python train.py --n_layer=12 --d_model=256 --n_head=2 --n_kv_head=2 --head_dim=64 --d_mlp=512 --vocab_size=3412 --activation="squared_relu" --norm="layernorm" --norm_place="pre" --norm_eps=1e-05 --positions="learned" --qk_norm=false --attn_scale=0.125 --bias="all" --tie_embeddings=true --parallel_block=false --init="trunc" --init_std_qkv=0.0271 --init_std_o=0.00553 --init_std_up=0.0271 --init_std_down=0.00553 --optimizer="soap_variant" --lr=0.00716 --lr_mult_o=0.863 --beta1=0.95 --beta2=0.98 --lr_head=0.00545 --grad_clip=0.5 --warmup_steps=200 --schedule="wsd" --decay_fraction=0.519 --decay_shape="linear" --final_lr_fraction=0.1 --batch_tokens=32768 --seq_len=1024 --doc_mask=true --train_tokens=117800000 --steps=3595 --dataset="wikipedia_en"
Each number is 500 + 40 x the weight over its row's rms, rounded and kept within 0 to 999. Layers, rows and columns count from 0. Numbers have three digits each. The size before them is the row's rms in percent of the matrix's.

# layer 9 MLP up, 512x256, rms 0.197, rows 477-511, columns 128-191
102:517511566501444421405538514471516501533556512470496519503539567573483549466469428449457465553555526491518502524460460525468464456539484525388474462544520508489525471520510509522571463469500452
105:495518462528507420491543493465471487549503426565542552459448426477549540487509453507463496471484555472500475571523433482520546507534439499464480550501475486522511475540526497527484548558570463
093:480503504495495479601498514478474527459602501578483498464530439566522474487510513479529517536548529413466478517449513533502517436520511594484501457497542573468560469406552507448477494535536455
089:488549468484451477554469463467461484472578515532511522424485453555441522528483422472510484521540560521539493503508564526500483514435486500515507522540472517494494437489508626495528477494568467
092:545512518423511553509585489471589442518533478497488432534488530528516499479469512452549489529528499506452496502576527498465482545491484496543532528593471559469489539528464484482521497420523488
105:570569518507459514440534535438455445558546519427602458463452457612469503530480498444505473502526468504482550472537419521438530471573529530449571567508498582518499475534465460522483528545461492
095:447476515463553539492496435512480520492541457529524430548502528473519511535438554536466502433532515526512527483490507496496513522464467520506506558496518507428567520516512430476584542489455489
090:408506478501495555461506484614515479521447499536508539484431491492472440458518523528631431477560470531549457480484532470486521486441446502389515433506429441557524490542495564434558492522514491
096:475510448477454452515529557573471491544443483499480475578501419539494452462487465518509537536543475564562502491439540483551527526440460468482592543514439525576516485522480592508495480465522441
078:522461477549456491479526508498461464566445507450513449544516535482448439467453458421407517472516486478444529440431506507520440521542538486501445501527450511504536504413514482520499527554490520
104:531536514493472501473446519577461518516540444519489468530487468513461578467506544563494519478507490564468472404523530527538537489514534570557468520512525494551502493486488470522517518567513446
097:489411498491535535552535460478573521453471491478491537510562509458471532533510383554495493567506558550527464457478498465499458452513500552509523440460559475513552406556478485582565539487508484
104:493458464481481430483512493493487537457566530514445408531500491462554510531432471531471432487504501521567475531502508487460509412500486586471493477554494534549473501568467515540474572478545554
098:492496505533587517599527482553420510469468491445531458548503521555558459473473540503466499506579458472517499494526473446508487520454449414461495535516454581477505469556434511522478542467439522
105:491527420459484466528498478536454502471519534503585449493472537476500507467536491494479545488508586491466507493556398483438492472413517518491425520534521523451470454558539538554513526537492538
099:482512540503530490496533438528499526579563549533503509451489443529487444492474560476534382431525561496497503419561509534489528479515450512457514476463496568449454580542467585476498561477431463
106:540531450496425507493534524478495497492469499482462488512445617510493506505525565439482569484485561482552521485502473493480423470522484545484476486526508431503501471463467451515430511533490477
117:441553490482536525541581644509523514477489523498499518516497555476528522513453523509428521515485500456481451455518474551499561514471447517496519547616541507555450488530496443522470446523427549
104:534550515521501531462514497510477477522425441504505500540477484552523499506547445474498512549539464542592485500523487556481456553496543420468529518535550597502558536538544552527467449449517521
093:459551494424476520496536501437492533560512514508574457413453481505458570465532546471578512478491474587530527503503498567507514488513545507514481517560546514519451485524492576475482448484518467
098:512483461502563529492486504499524563462443476419524483476523459474492480585529492541499479502405512475485511514552480445465509475457525506523424547448578472478575544510458429515527426527464430
089:437489485544476512516537542475529516557539500518501486519511492522499472527532476526583471534446471486533497517536502490446455466522523497496540439595506461510457443424489563564493535471503503
106:505436456470469426551490499516469463532481568429523493523488488492514564474557515513516482439442540544505507396453550451485497531463504483479534489515517479481474485548537503526492493523562540
110:489492461557512506587535466526539502585502497521575538568467537489521489482490555527521499409488475494550486497509453562534482525561445503479499434429569492555496523506488481525463536477531492
122:462416430479455439504575507530492465452459511476504468533556511512521574501472560543499496476531502444496491564441487531556539447466550425506486539480504446449433506570409453570498494413540447
108:464511560483439535464526529519470481459547550518478477517476530526497466499552490539521574504510494512582493494522547517485454499526503516506542505499444522510492458482544513531542529490492538
111:471561518505470420493510558532521430514496567459534522468487473552496488452520420497540476540505551384480453493505347481584535454476443516502455512534526577487524536437466501472580498463498547
103:539446475463480397477552506506454555517506506495555512567460488490524484555449539546481461551478495522570521508498466515409491511484507554583490524423531504507530423496577471564512422514440565
110:521521479549489464428505518484545528431500471440523528461508492526481523507533592449533523477541463519497417518481529578498502573541513532585514444465502465500451493504440457559524511441527540
104:579479522545436479522509517437464554440489485585547562478527472473466536535548513491529516470463495558528507483482512514472514506554533510543515513469467498450555529459539587461520454503517527
099:465468529472475482487463589529490553509537448507464559497493523565482526520530459509465512523553461502529521500471554473523510469531583494530470482555541496508445457610503576553483462527435490
097:450541550501525488550520485394485508477492528504437504465530484517450486458540446579499565518587451482517542530477543547559525443504566543528516505496550426542479474483497569524523483492475463
108:544563496454583537550436529546448506503466489491560507495479497464520505540502463572465483543534472460427486498464481514523488503463468543496520503537475555502601490494580481545510467498484519
100:584463501472542451445516484560422508492542486566475595501550436470533478510550471559536459496494533471479550565473515458470476553548625479454458542509526438472509548560510469490506520486462512
089:530493560413512566525454430495493537470552558511483514482442525514475503507575505518459479487465520483493486538526527532454572465479489574512497494560590520479473532470484535496505514568485464